Weights of a small transformer language model: 19 layers, 308M tokens.
Each number is 200 + 20 x the weight over its row's rms, rounded and kept within 0 to 999. Layers, rows and columns count from 0. The size before them is the row's rms in percent of the matrix's.

# layer 12 attention key, 256x224, rms 0.0763, rows 184-226, columns 128-159
097,198,195,204,191,211,186,166,243,189,213,191,239,202,198,192,195,171,236,184,180,196,171,188,218,202,188,220,222,197,183,185,197
104,182,192,169,189,162,229,251,209,208,189,192,209,212,206,210,219,225,202,216,206,199,200,198,203,193,181,192,254,181,158,170,193
098,226,209,184,203,188,185,210,211,172,192,186,207,181,197,173,179,216,160,221,182,229,203,195,174,174,237,188,196,205,181,194,188
099,208,168,169,211,212,186,187,214,219,196,229,171,227,170,200,192,208,222,215,211,189,183,194,173,174,210,154,202,187,240,183,202
100,202,191,192,184,195,184,176,177,198,200,240,186,213,217,218,161,187,193,136,239,205,184,211,187,167,220,182,216,200,160,205,201
095,184,243,196,196,195,201,187,207,209,189,192,200,169,211,175,198,199,184,211,186,187,205,202,194,196,215,170,173,200,221,203,136
099,203,180,222,195,196,197,186,197,199,181,197,200,202,191,174,182,202,194,218,226,226,193,208,196,205,182,185,204,212,222,207,203
102,227,190,203,171,201,227,218,183,216,206,186,200,181,212,191,191,204,212,209,203,180,192,202,187,188,210,189,211,171,228,220,190
089,196,201,189,237,202,174,219,245,213,240,191,217,196,223,201,217,182,216,216,193,189,191,213,198,167,227,197,199,212,212,217,202
089,185,202,189,191,184,211,207,214,230,242,234,200,225,200,188,200,166,227,219,228,173,185,210,227,163,206,219,191,193,196,218,207
095,181,201,222,187,205,211,219,186,201,199,192,192,229,199,174,171,185,171,217,204,220,200,222,192,181,174,208,205,201,226,167,242
100,195,213,176,204,188,189,204,197,200,210,195,181,190,209,213,214,201,211,201,182,192,241,273,192,183,206,219,216,231,202,209,189
120,178,182,229,226,226,232,163,243,180,166,205,200,244,174,182,177,196,173,184,186,185,202,190,194,226,191,222,203,198,221,207,214
093,202,215,224,201,162,186,191,208,194,187,243,183,162,208,167,198,184,196,179,219,207,207,199,237,212,175,192,177,197,198,225,198
085,191,220,196,187,175,224,182,172,218,165,190,164,234,210,186,249,221,188,187,188,208,215,215,172,201,213,195,210,207,212,166,205
093,190,229,195,220,247,210,183,194,239,197,168,230,194,214,202,179,195,203,203,190,238,216,188,214,202,233,181,174,201,180,177,194
070,194,237,210,199,202,229,170,209,182,199,173,185,230,180,223,193,212,182,199,191,200,215,205,161,166,185,231,196,191,180,200,192
084,217,216,202,197,171,187,177,174,192,240,175,175,159,213,193,234,186,189,235,208,200,228,187,230,169,204,183,210,188,176,215,213
082,213,195,242,224,200,174,218,224,229,194,188,194,229,208,184,178,203,191,204,197,188,235,174,207,201,189,211,193,222,195,190,230
085,171,157,194,192,212,182,218,207,217,182,209,198,220,197,185,197,202,182,223,215,176,189,217,210,200,173,229,225,178,177,172,212
069,191,183,170,205,195,178,194,175,206,220,213,166,188,223,203,215,188,212,194,211,213,140,224,211,199,208,182,239,203,211,178,211
091,193,170,205,205,177,185,227,208,186,238,186,212,188,177,165,199,219,217,178,204,212,233,194,223,181,205,193,215,239,195,164,190
099,198,211,209,220,201,209,174,191,202,214,202,209,184,210,202,219,227,184,188,228,247,224,201,184,152,250,228,179,186,165,191,196
094,179,246,200,212,192,197,210,193,219,232,224,209,191,207,201,200,185,227,203,169,179,202,211,204,194,231,171,232,194,209,191,209
094,200,212,206,245,212,221,223,225,239,192,204,227,231,167,213,207,187,197,204,214,193,165,244,203,184,194,202,230,207,203,191,169
096,180,220,202,206,232,218,195,180,225,218,204,183,199,194,208,192,188,202,176,184,194,220,221,185,156,203,234,176,217,257,160,222
095,194,198,169,146,241,190,197,199,230,177,221,168,175,186,224,191,187,178,153,193,176,219,179,194,199,224,170,177,175,210,183,191
087,194,177,193,207,175,209,192,189,204,211,207,222,166,197,215,188,216,234,218,195,178,197,254,219,207,213,224,185,201,164,220,210
086,216,239,205,193,212,221,187,190,179,181,225,139,216,228,184,216,214,195,183,213,206,213,204,203,228,205,202,194,231,180,219,175
095,158,194,214,196,197,206,192,202,188,222,209,214,211,210,189,193,168,229,206,183,194,213,189,202,218,175,229,206,211,177,188,213
091,222,193,216,215,183,209,205,189,185,174,198,213,185,168,251,196,194,213,207,197,186,171,199,190,206,182,168,173,235,215,219,201
088,200,179,207,229,231,192,208,184,198,221,182,172,193,198,192,225,198,196,179,240,171,192,165,178,225,227,193,173,187,191,236,196
092,193,218,204,189,192,190,210,197,190,218,220,200,203,184,196,200,201,228,217,202,196,158,219,193,187,210,198,239,189,226,168,210
088,226,199,178,210,192,224,198,189,207,225,229,176,196,203,240,256,201,210,188,198,202,184,164,228,193,192,203,204,169,200,202,195
092,198,231,184,195,196,187,180,182,200,183,187,220,192,182,202,217,201,184,214,200,183,225,202,180,186,222,210,173,223,189,230,201
091,225,180,158,181,191,224,199,201,188,178,212,231,216,212,219,171,208,203,186,235,195,216,205,261,160,195,190,195,216,206,195,202
091,208,231,224,189,216,149,227,212,205,173,190,217,187,181,215,216,174,176,209,220,209,182,229,225,201,204,199,201,182,187,237,197
088,204,185,185,200,205,185,155,218,186,189,219,194,199,212,186,185,203,206,195,202,178,212,218,202,230,228,206,202,216,172,238,210
092,201,250,212,213,176,197,214,245,198,187,215,200,180,181,195,205,205,203,170,186,194,220,188,237,246,207,230,199,214,220,203,176
093,195,179,199,207,217,205,171,197,176,201,178,212,194,191,238,183,206,221,191,197,189,251,182,219,176,175,193,203,204,209,190,164
091,206,189,163,194,169,254,226,208,202,180,221,232,182,202,173,194,161,171,179,229,188,214,187,189,205,202,156,186,185,190,193,165
098,208,201,185,215,183,213,205,238,222,183,186,179,166,195,198,170,206,214,221,205,180,203,204,191,192,217,175,181,177,156,188,212
093,227,177,182,177,201,236,224,192,202,204,204,180,184,177,184,209,193,177,190,184,171,173,213,182,212,189,146,190,204,201,195,216
# layer 12 attention query, 256x224, rms 0.0752, rows 185-227, columns 128-159
098,190,186,203,219,197,196,184,202,190,194,200,188,195,156,234,208,220,215,205,201,189,199,218,188,205,214,202,200,153,200,211,190
094,227,199,173,221,201,236,193,185,165,196,154,199,173,230,203,178,166,189,210,201,207,226,199,218,209,215,218,164,186,185,223,209
098,191,180,196,243,201,213,196,195,225,204,209,187,182,214,158,178,198,214,200,222,201,203,166,241,215,223,180,183,212,180,193,199
094,210,204,169,218,195,180,179,181,185,215,232,208,200,201,187,193,190,208,212,164,211,225,197,194,206,236,216,178,209,209,237,188
092,202,202,208,159,209,184,196,238,183,176,187,213,201,219,188,180,208,214,164,223,186,189,228,231,219,169,191,201,200,211,169,183
099,180,203,204,228,222,231,192,180,216,192,201,188,219,176,186,213,194,186,217,191,181,203,198,182,235,204,183,202,178,219,172,236
096,184,190,200,203,205,197,162,183,236,207,228,181,197,215,238,199,223,178,208,180,161,226,222,223,207,203,176,207,218,213,180,213
089,197,193,208,188,212,232,202,152,202,171,230,228,220,201,195,230,223,195,193,172,188,204,202,179,202,214,205,219,204,185,252,199
084,218,161,168,208,217,191,226,203,165,220,211,234,207,188,195,182,190,215,201,233,187,204,208,222,197,173,229,167,223,235,176,207
084,200,237,203,209,189,208,131,174,184,188,195,204,195,203,198,191,193,181,214,194,193,235,149,192,178,218,191,189,248,238,200,183
089,210,199,182,181,171,203,195,182,195,210,168,178,180,204,179,212,207,197,260,179,206,222,204,205,228,194,195,211,192,175,215,189
065,171,197,209,198,205,230,196,205,194,202,227,198,200,202,208,225,207,207,197,234,204,224,231,219,213,226,215,205,226,195,210,230
096,206,172,177,202,205,196,204,231,234,185,210,186,180,170,215,227,195,179,214,216,204,180,183,209,200,190,187,165,207,210,173,217
085,207,243,189,193,199,213,216,226,197,164,173,227,167,188,197,192,201,216,210,204,180,170,186,248,174,209,228,218,167,177,182,203
096,177,203,200,183,233,209,224,189,215,193,205,213,209,235,161,224,217,201,219,183,179,186,228,197,182,193,181,201,197,217,216,225
080,207,217,191,171,174,192,228,157,216,215,181,176,197,178,209,191,199,189,185,210,216,221,212,200,189,222,212,181,177,233,199,205
084,181,201,201,197,200,209,202,245,210,205,216,209,198,196,204,188,205,239,155,215,197,240,244,169,200,226,216,188,245,181,209,213
092,217,192,153,226,218,192,188,173,224,195,209,207,220,181,206,221,190,215,222,206,194,143,243,220,225,165,200,206,184,194,187,216
106,210,187,169,140,204,198,201,205,217,175,206,171,204,209,202,178,181,217,199,201,207,208,193,179,201,175,210,194,237,233,180,207
112,179,200,219,205,211,222,228,207,208,171,229,215,233,177,204,221,193,200,197,202,159,177,207,218,228,206,216,218,185,171,196,222
097,200,183,210,211,210,206,188,172,191,223,219,185,219,197,207,181,181,162,219,173,212,163,222,176,210,187,205,174,248,167,195,227
093,190,192,147,214,213,240,187,184,242,200,228,178,177,180,243,201,217,202,204,209,188,213,191,195,193,210,210,199,200,188,177,194
091,201,202,216,213,222,251,213,181,192,196,202,203,206,235,205,193,196,189,212,167,205,141,219,208,210,217,213,211,210,207,164,201
098,199,173,205,202,189,229,237,218,219,203,209,211,161,183,181,159,216,207,250,218,225,177,229,150,167,202,204,191,213,211,201,166
095,201,192,192,219,220,213,212,209,224,182,157,234,212,173,174,215,218,222,186,184,199,181,164,168,202,202,194,199,157,176,205,198
097,195,206,190,181,189,200,176,201,182,202,229,208,197,180,178,215,211,219,198,179,225,207,220,203,199,203,232,216,217,205,201,212
090,192,202,194,161,221,204,210,210,201,230,222,143,222,178,178,180,182,193,173,189,210,215,216,189,194,218,231,202,225,196,202,210
088,224,206,210,238,230,191,207,178,207,191,197,206,234,206,200,166,191,187,214,234,188,200,241,199,172,202,173,256,205,199,206,222
092,233,218,209,187,192,185,176,191,196,196,183,198,198,201,205,194,224,212,193,175,214,182,177,212,172,219,232,190,196,244,221,221
093,167,220,201,221,197,236,177,211,211,203,183,191,171,225,164,206,206,195,191,173,206,193,205,239,196,203,215,217,171,215,214,216
094,210,187,202,177,174,235,196,195,173,245,177,227,205,198,173,214,184,175,194,172,169,171,199,213,183,199,208,158,180,183,221,207
096,209,188,195,198,186,191,169,203,221,216,202,182,219,163,207,190,210,204,202,215,228,191,190,204,249,210,162,197,213,195,221,200
091,210,200,220,198,218,204,206,183,185,219,154,250,204,196,215,214,179,188,198,192,182,204,172,198,154,217,153,211,189,194,199,209
090,182,197,165,230,210,181,170,205,190,212,191,199,201,222,180,200,205,220,220,200,196,177,218,179,219,213,222,214,190,180,175,174
088,190,211,206,161,214,194,177,210,209,205,196,245,205,203,205,167,198,167,169,194,169,239,198,202,194,169,168,194,211,182,238,211
089,218,194,180,188,187,212,194,230,206,246,196,216,191,229,161,244,176,194,236,221,184,185,180,200,187,208,227,184,205,172,164,239
093,180,211,199,197,225,213,192,216,235,226,213,192,200,162,191,210,184,191,190,178,176,232,189,179,189,201,190,243,185,208,210,233
092,199,203,204,185,235,190,187,188,209,170,193,187,248,223,227,170,221,187,202,211,172,190,155,190,188,204,223,196,181,203,181,172
091,210,177,169,194,205,214,201,207,185,199,179,203,222,187,215,197,226,168,199,179,179,222,210,184,181,183,163,235,234,215,209,187
095,213,199,218,180,198,174,182,211,218,176,207,200,210,164,214,209,184,209,206,213,168,232,200,198,166,191,191,243,226,188,198,218
093,163,188,188,188,190,218,189,203,208,214,195,232,201,176,202,218,209,203,202,193,201,201,239,207,221,190,174,193,191,181,185,212
096,184,185,204,201,166,196,211,196,171,191,190,189,216,201,173,200,166,230,190,189,211,230,170,194,216,207,188,237,187,223,180,217
094,195,178,228,203,197,214,192,153,198,203,184,205,242,214,179,196,211,197,149,177,213,162,215,202,199,213,232,205,200,190,192,164
# layer 12 attention value, 256x224, rms 0.0756, rows 128-191, columns 128-159
097,183,171,199,235,213,180,195,229,200,186,221,190,175,250,187,174,206,203,202,213,169,255,194,227,188,175,191,216,197,174,177,165
096,208,159,201,222,181,180,231,219,231,210,199,215,164,192,187,215,207,197,207,192,187,229,184,178,253,203,204,207,211,165,205,205
103,191,198,192,206,177,210,238,184,154,178,188,216,209,190,171,194,199,176,201,209,211,190,176,256,176,161,209,172,174,186,211,219
095,190,209,206,214,195,204,227,205,230,225,209,185,185,176,223,219,190,203,203,205,232,215,210,235,202,181,197,159,189,208,217,162
104,197,192,176,231,203,181,185,216,240,211,191,205,145,202,194,208,211,218,213,190,164,179,205,184,197,217,209,197,190,201,168,202
099,212,238,177,192,168,213,212,191,216,226,198,172,191,192,171,219,187,169,249,196,176,214,181,198,245,171,182,191,180,200,219,171
102,180,198,242,234,168,246,183,202,211,189,192,199,198,191,224,198,182,211,193,205,187,185,244,184,208,256,223,172,214,206,223,183
097,186,159,206,217,201,168,175,146,207,191,189,231,190,186,160,196,215,190,165,169,159,215,158,199,158,213,188,184,172,176,219,223
096,199,219,208,224,197,200,155,204,176,203,195,161,204,193,173,216,231,186,189,242,180,196,165,211,215,212,200,161,179,146,226,210
099,232,199,177,225,197,203,210,213,155,189,202,223,182,176,162,212,162,170,222,199,193,210,211,184,223,203,196,206,231,213,207,209
105,183,186,221,167,157,175,194,191,222,197,210,190,220,196,192,204,202,192,235,171,209,239,184,207,168,193,204,211,214,228,210,152
097,196,215,195,207,197,208,209,224,200,194,188,221,172,177,189,165,186,199,204,204,200,204,193,215,190,210,188,194,196,215,205,223
098,192,220,211,210,228,163,224,195,206,152,204,218,214,203,229,229,212,197,208,183,208,195,206,221,208,218,186,189,208,194,199,174
105,189,174,179,211,209,225,200,177,178,187,166,178,210,185,222,199,193,181,230,196,207,156,199,168,198,238,196,214,214,209,177,205
101,198,192,210,199,194,207,171,199,172,208,197,194,168,203,230,201,195,210,204,230,206,166,208,176,144,217,227,215,224,219,210,164
099,168,185,197,185,208,161,212,255,185,189,197,211,190,191,213,233,194,186,197,188,169,240,189,244,227,197,200,148,178,237,206,217
096,181,183,187,186,209,185,232,215,212,181,162,165,219,168,197,224,203,175,205,216,208,223,211,189,194,205,218,227,180,184,195,192
105,201,187,165,200,208,196,219,164,201,199,192,243,226,191,167,188,214,172,194,205,209,232,207,195,224,188,178,201,200,205,187,216
100,218,235,179,177,221,220,183,185,214,209,213,193,253,197,189,191,226,240,189,194,204,193,251,198,207,156,211,171,161,153,190,184
105,195,168,192,169,181,178,188,181,229,201,190,198,177,211,197,162,222,229,182,237,228,206,158,228,183,183,216,190,162,245,216,213
098,202,147,180,243,168,230,204,235,204,208,177,186,233,216,189,184,201,193,182,187,188,205,250,200,175,221,213,194,209,204,201,187
097,224,214,180,214,199,223,161,195,243,190,166,180,189,194,207,190,191,195,210,195,176,201,177,183,189,234,183,180,182,199,170,208
099,199,166,170,217,172,174,179,210,194,220,212,221,203,236,206,182,191,230,187,166,182,234,199,203,211,183,195,189,182,201,221,206
104,195,196,191,188,184,197,229,182,233,226,187,227,240,164,241,199,173,203,186,217,176,215,182,223,195,170,176,161,211,204,198,206
097,209,190,209,211,180,197,194,197,203,218,175,216,194,178,205,203,214,224,198,195,192,160,212,194,228,152,194,177,187,201,194,185
099,174,210,196,216,176,137,192,216,218,200,204,197,169,214,161,138,172,194,213,195,203,210,192,175,218,213,233,198,169,202,249,195
092,198,242,186,189,212,210,218,172,189,213,172,208,202,182,214,195,218,203,192,143,205,201,219,158,213,193,237,195,210,170,211,213
097,210,152,212,205,212,153,207,206,203,200,212,160,166,229,241,214,187,189,205,186,193,186,151,184,213,210,169,243,208,192,218,203
106,219,198,174,229,173,205,200,227,165,180,206,209,250,195,180,204,211,217,174,222,207,200,185,168,206,190,242,191,214,186,198,177
106,210,202,224,177,212,163,219,204,200,206,213,191,198,206,200,174,203,213,208,238,213,229,200,194,201,194,213,197,218,190,211,171
099,186,194,178,203,200,169,204,173,196,191,190,239,230,250,177,163,222,203,190,210,202,242,240,214,181,223,189,204,237,225,184,222
101,189,168,173,193,216,213,166,186,174,214,173,244,216,187,203,177,197,194,221,247,224,200,182,228,235,229,205,236,214,181,238,222
099,175,202,194,176,230,182,171,214,228,185,191,191,210,185,192,228,192,215,243,206,208,174,236,202,185,170,175,201,216,208,206,196
096,189,194,181,228,243,187,179,241,209,196,202,210,217,213,226,181,201,191,179,190,225,197,169,207,181,218,244,157,182,161,203,180
102,214,190,169,195,208,207,175,197,188,187,203,176,201,219,207,225,205,212,212,221,177,178,234,211,186,191,180,203,205,193,228,200
104,222,180,169,193,217,211,222,174,205,210,205,181,170,184,203,179,192,174,191,235,221,199,189,183,210,212,211,195,179,187,185,217
105,207,218,193,194,232,237,148,200,195,202,182,240,200,233,197,226,220,219,206,237,175,232,170,229,190,207,190,165,179,172,196,186
102,208,180,187,183,189,169,220,201,204,233,174,169,200,188,168,212,189,224,173,196,180,195,233,190,221,227,216,210,217,181,227,189
101,203,219,197,219,193,258,165,216,194,195,200,174,215,216,195,203,209,219,169,203,165,208,206,232,194,182,201,223,219,232,205,189
103,210,163,225,210,214,204,180,211,222,206,183,222,188,208,225,196,185,199,191,216,211,158,178,230,183,190,206,209,194,183,204,201
100,189,208,175,180,197,195,194,200,190,247,215,186,197,187,173,213,225,207,198,192,210,216,211,195,211,172,202,222,214,216,207,199
100,152,238,200,200,210,211,164,183,230,204,187,166,203,182,205,192,244,180,184,187,200,153,189,201,204,195,236,201,191,193,173,220
102,177,205,174,214,205,197,197,252,213,193,174,167,165,199,194,186,191,245,181,233,230,195,203,193,160,205,221,243,186,164,212,203
108,206,214,216,209,202,162,217,217,187,214,240,197,213,185,199,186,166,173,180,192,176,218,212,199,212,216,212,190,184,188,195,219
101,184,234,191,220,182,190,166,235,146,201,207,200,214,202,218,203,180,212,155,183,213,148,204,233,186,200,195,187,180,180,241,221
101,231,199,229,201,215,234,249,189,215,220,219,171,218,176,181,209,189,183,210,168,214,211,238,212,189,174,236,203,200,202,219,209
102,200,193,228,207,225,181,222,224,223,202,191,156,197,206,190,217,191,198,230,221,188,183,232,191,201,189,259,161,191,179,193,186
099,182,204,202,180,197,225,213,199,232,234,196,195,148,221,211,197,211,180,203,188,230,235,197,194,196,176,181,205,185,187,210,215
099,192,189,221,204,193,197,179,194,174,217,206,206,183,212,182,209,201,213,212,205,171,235,205,215,207,198,210,183,201,186,189,223
098,202,209,198,227,163,192,222,192,212,197,200,192,206,206,192,218,194,197,174,224,252,185,182,206,211,192,181,166,200,183,210,208
102,192,223,198,194,213,198,195,227,230,219,223,204,175,196,209,182,189,175,203,211,171,201,173,188,216,235,221,183,240,166,176,204
093,232,209,180,203,194,194,197,253,233,183,206,171,193,237,164,214,186,169,217,200,181,211,193,224,158,176,202,171,182,212,174,217
103,210,188,240,208,180,181,216,205,193,204,199,190,201,225,184,219,176,206,192,247,230,189,198,199,216,235,175,201,175,213,194,188
104,183,161,208,182,211,207,190,207,211,201,235,252,213,202,182,184,213,217,225,151,173,176,189,202,222,223,176,210,235,179,181,197
101,204,213,207,212,191,206,219,170,228,202,210,193,192,236,200,258,174,199,167,212,181,233,201,171,198,214,199,229,217,186,227,192
098,174,211,191,179,214,199,213,174,182,201,225,175,201,198,227,232,196,191,221,197,200,208,241,214,204,223,220,195,190,196,168,171
104,182,230,212,207,188,196,175,236,224,227,224,200,206,170,216,211,183,194,209,198,219,220,196,203,225,206,240,257,203,200,153,175
104,173,209,170,190,193,196,190,151,194,208,194,169,197,202,217,203,192,182,186,189,177,193,211,177,183,204,212,161,212,172,187,241
096,206,194,193,226,196,211,203,216,212,218,175,179,182,202,191,195,190,235,161,151,187,216,202,171,180,199,207,189,198,194,233,191
099,228,201,190,218,205,199,180,207,184,186,186,169,176,225,175,191,186,223,232,218,229,214,202,201,225,217,177,193,207,188,197,242
105,223,192,197,183,234,218,244,188,213,192,207,206,202,195,188,208,203,204,171,212,182,208,212,187,219,190,215,200,225,186,204,219
104,184,244,188,182,201,163,231,145,195,197,196,167,180,205,229,221,207,211,211,224,210,209,194,218,166,215,208,185,195,213,210,188
106,175,237,214,227,186,190,187,228,205,190,159,193,224,189,193,220,206,179,225,184,173,201,192,126,204,226,202,169,186,188,217,204
090,173,186,182,189,191,227,195,221,232,166,176,208,192,216,198,195,185,150,173,163,232,235,210,234,174,217,185,213,198,191,196,213
# layer 12 attention output (transposed), 256x224, rms 0.113, rows 128-191, columns 128-159
091,209,198,197,205,192,231,219,179,214,186,182,210,216,173,204,205,190,202,205,199,181,208,197,218,183,201,212,216,238,196,210,234
093,165,201,206,227,242,204,192,218,209,199,173,218,187,184,163,208,191,210,194,172,213,168,196,217,226,210,200,194,180,212,204,233
100,209,221,209,193,186,179,210,211,161,224,176,180,193,195,210,204,152,164,223,215,191,176,210,182,242,229,189,185,204,175,196,224
088,204,223,216,202,220,205,205,164,167,192,224,212,229,196,167,155,179,189,197,192,155,181,206,208,204,228,199,214,228,193,209,219
093,189,209,200,172,216,236,212,218,209,196,176,177,213,180,192,172,219,195,199,201,201,214,212,188,212,189,215,174,197,175,209,216
097,157,172,207,191,229,189,197,220,174,231,202,201,207,183,223,198,185,205,153,205,224,182,213,204,177,196,205,180,187,200,179,182
100,205,209,210,196,212,188,204,187,218,220,199,209,219,194,190,179,212,194,175,216,212,234,182,225,206,167,213,207,180,229,217,189
093,209,195,189,215,202,207,215,241,225,213,173,201,185,241,216,180,211,216,222,194,223,191,186,129,219,180,201,211,203,204,207,213
089,208,204,205,190,188,184,212,217,207,190,193,199,182,222,196,204,185,207,208,193,189,207,219,198,201,207,191,206,181,229,215,186
093,177,202,194,208,221,211,181,164,232,201,238,195,232,233,196,218,199,189,174,229,172,197,199,185,222,219,195,250,204,196,203,210
098,201,213,197,229,220,194,201,210,172,172,223,193,226,197,226,215,179,189,165,210,185,193,179,229,207,201,231,185,212,197,205,225
096,153,185,182,179,177,189,190,203,209,213,215,207,221,211,213,233,197,177,164,171,209,189,211,209,204,189,170,173,179,182,210,186
095,216,209,210,207,207,217,202,146,238,243,208,165,198,186,180,195,225,192,215,233,192,189,206,170,177,202,199,203,196,216,211,205
097,215,204,200,226,187,180,192,172,208,204,225,205,170,246,190,199,203,207,219,170,195,225,178,198,201,210,196,193,225,200,225,207
098,204,181,187,206,193,161,187,191,205,194,209,182,230,237,216,206,214,193,201,226,176,233,191,238,205,193,203,228,217,216,219,227
096,212,211,201,185,177,233,201,172,205,210,169,231,201,222,210,170,209,209,225,202,180,206,182,189,163,194,198,218,201,204,222,241
088,189,220,210,198,185,199,215,233,182,199,238,180,180,212,170,200,170,223,175,187,206,168,186,206,232,203,181,180,214,218,156,172
096,164,184,191,231,194,186,171,210,223,194,192,176,178,234,194,185,168,221,199,163,241,187,186,218,187,234,199,143,194,195,211,161
094,193,163,209,192,179,178,202,208,171,172,204,178,153,167,190,183,205,201,232,187,205,164,163,214,159,212,165,201,188,187,197,208
096,181,205,188,198,210,204,208,184,196,188,202,214,176,197,205,220,230,224,205,178,198,150,187,217,207,211,173,210,219,200,207,178
094,235,248,241,187,199,196,190,165,217,217,199,221,199,205,192,209,137,209,187,171,215,199,177,227,211,227,212,225,197,221,179,212
093,154,208,201,205,190,206,202,204,171,183,182,221,199,185,192,254,206,193,180,212,212,188,211,229,207,223,217,234,204,207,213,207
095,225,204,205,201,211,234,204,174,199,207,176,195,173,197,229,188,178,206,188,242,210,188,236,232,180,202,191,211,195,179,172,185
098,141,209,210,222,197,205,164,207,172,237,203,203,210,224,204,177,166,187,198,185,208,187,205,219,210,210,195,234,192,192,172,180
095,228,206,220,187,186,178,216,177,180,173,216,161,204,198,177,189,197,189,206,168,199,210,177,177,192,206,214,183,183,186,213,178
092,220,198,222,161,210,181,188,216,210,190,190,262,207,221,215,200,217,198,195,211,191,181,208,195,171,238,218,211,214,198,184,195
092,229,177,206,214,173,190,187,204,190,183,204,231,226,225,205,198,168,185,201,185,255,201,198,199,211,216,194,186,180,201,175,206
091,186,201,193,239,208,185,213,191,207,206,206,214,160,174,152,175,218,190,229,205,222,173,223,218,196,202,216,164,201,216,203,220
097,207,168,201,177,230,174,167,205,212,215,214,197,186,217,195,200,236,175,182,170,210,218,191,220,203,220,198,200,170,204,182,210
092,186,214,183,201,207,183,152,239,201,187,196,181,213,218,203,207,197,204,196,217,227,191,218,144,198,179,202,176,203,210,191,212
091,208,248,190,205,197,221,213,187,204,238,223,199,195,214,229,214,186,215,176,176,172,192,200,209,203,211,185,220,166,199,230,202
100,206,206,183,176,196,221,201,184,220,177,249,210,190,230,216,224,167,189,210,195,163,190,216,191,177,176,224,177,190,227,165,158
092,207,228,212,185,210,183,193,210,179,200,201,185,217,200,208,206,248,202,173,236,205,238,182,229,194,212,227,212,173,177,233,214
092,176,200,216,202,230,206,183,189,215,196,239,199,195,208,194,193,201,183,165,179,168,196,181,169,200,196,184,220,239,201,228,182
092,197,205,191,185,202,200,207,209,217,183,181,209,202,146,209,179,176,201,199,214,180,202,192,206,206,203,216,203,226,200,214,210
101,186,212,231,194,209,200,228,240,206,144,154,212,224,205,210,218,218,202,225,190,215,194,188,213,205,171,206,200,206,201,214,182
097,190,168,189,233,185,206,199,208,209,184,196,217,204,198,209,202,167,158,206,171,220,205,240,201,205,207,234,188,211,178,214,209
093,193,190,192,195,213,186,181,203,166,187,196,224,209,210,206,182,233,172,202,186,199,181,184,218,180,207,206,204,198,224,176,187
090,206,191,179,181,202,149,208,221,189,182,244,203,201,197,177,190,189,170,182,199,211,194,180,165,180,167,213,186,210,185,193,211
095,175,207,203,170,170,197,210,180,179,198,179,193,194,187,201,212,180,194,214,178,211,245,213,183,223,182,220,237,170,206,202,195
094,196,217,232,185,219,216,192,171,216,191,188,199,208,198,177,212,199,221,192,196,194,196,208,218,163,241,210,186,159,179,227,219
097,256,170,196,186,235,223,188,169,182,223,196,205,200,201,164,186,231,195,199,194,192,215,216,165,190,199,171,184,170,202,233,184
095,170,227,203,205,210,202,183,162,213,180,208,220,205,218,177,218,218,150,212,209,187,190,211,217,206,200,181,210,203,221,183,177
100,158,197,182,201,228,196,196,190,230,178,197,174,178,173,220,199,183,218,190,223,220,207,218,212,216,181,200,198,195,195,177,198
091,195,185,211,203,236,165,191,165,207,228,214,203,189,215,199,221,198,172,226,206,206,163,196,204,193,190,227,232,201,184,168,136
098,216,187,204,174,217,186,202,217,215,172,175,228,222,217,194,200,194,216,209,211,200,222,182,249,231,216,189,204,182,205,193,194
094,209,175,209,188,175,219,190,177,149,195,211,229,197,261,211,198,212,173,206,200,208,199,204,186,169,219,143,196,201,215,189,208
094,201,193,184,206,228,187,225,222,189,220,215,204,192,200,196,204,200,211,226,230,171,186,204,210,201,209,200,156,196,220,227,179
096,222,195,198,212,199,214,205,223,224,230,209,180,211,242,190,178,200,220,225,184,196,220,206,190,206,173,204,208,220,184,201,197
093,205,221,222,172,182,209,202,181,210,200,230,219,206,218,192,177,200,204,220,213,167,176,209,203,186,194,231,181,216,227,216,215
096,174,170,226,205,176,187,217,203,200,160,194,221,197,202,199,250,242,173,178,212,203,203,214,207,160,175,212,205,181,220,192,206
090,175,164,192,173,201,184,216,172,182,244,190,199,205,210,219,205,224,197,205,216,201,172,208,228,233,207,182,197,221,194,227,180
091,188,230,197,194,209,233,198,186,171,205,186,220,215,168,193,187,199,207,218,160,174,228,218,219,216,205,217,207,222,189,228,198
097,212,222,205,194,171,236,216,200,189,204,165,220,176,196,211,207,205,199,217,213,237,175,152,227,222,214,237,207,196,215,212,177
099,167,206,216,153,205,213,190,197,178,216,208,198,211,189,189,165,231,165,179,226,188,176,182,195,217,192,212,178,214,219,173,230
095,192,210,185,207,191,224,215,204,199,141,204,193,243,180,200,198,231,179,207,209,201,188,169,199,229,180,193,204,234,195,215,163
095,186,203,182,180,236,202,197,209,211,157,206,216,199,166,211,207,188,185,213,178,229,214,204,194,190,214,163,165,188,213,228,183
102,194,224,230,222,178,224,192,206,217,191,224,201,173,206,207,212,196,207,218,209,215,216,168,207,234,191,181,197,193,230,180,212
091,197,167,181,198,215,210,175,187,162,200,252,216,214,188,192,196,213,185,190,223,244,199,205,188,185,159,175,193,216,178,203,200
097,176,177,236,183,176,169,200,171,230,238,211,210,205,178,208,176,216,195,193,194,215,217,224,181,197,196,207,229,178,207,208,177
106,178,217,218,205,188,210,199,209,158,226,181,190,178,217,185,207,199,216,191,181,194,225,241,227,215,199,178,200,192,207,176,212
096,195,199,182,191,197,220,199,191,198,185,220,218,181,182,208,183,219,170,217,184,190,241,222,177,210,216,153,198,220,183,205,157
091,177,164,183,164,251,212,190,201,203,188,230,198,167,217,221,184,183,191,177,208,224,207,195,235,215,205,158,207,173,185,235,183
087,181,210,204,202,237,171,187,205,188,158,208,229,199,207,203,187,146,217,221,214,184,215,194,186,196,208,204,243,177,180,202,195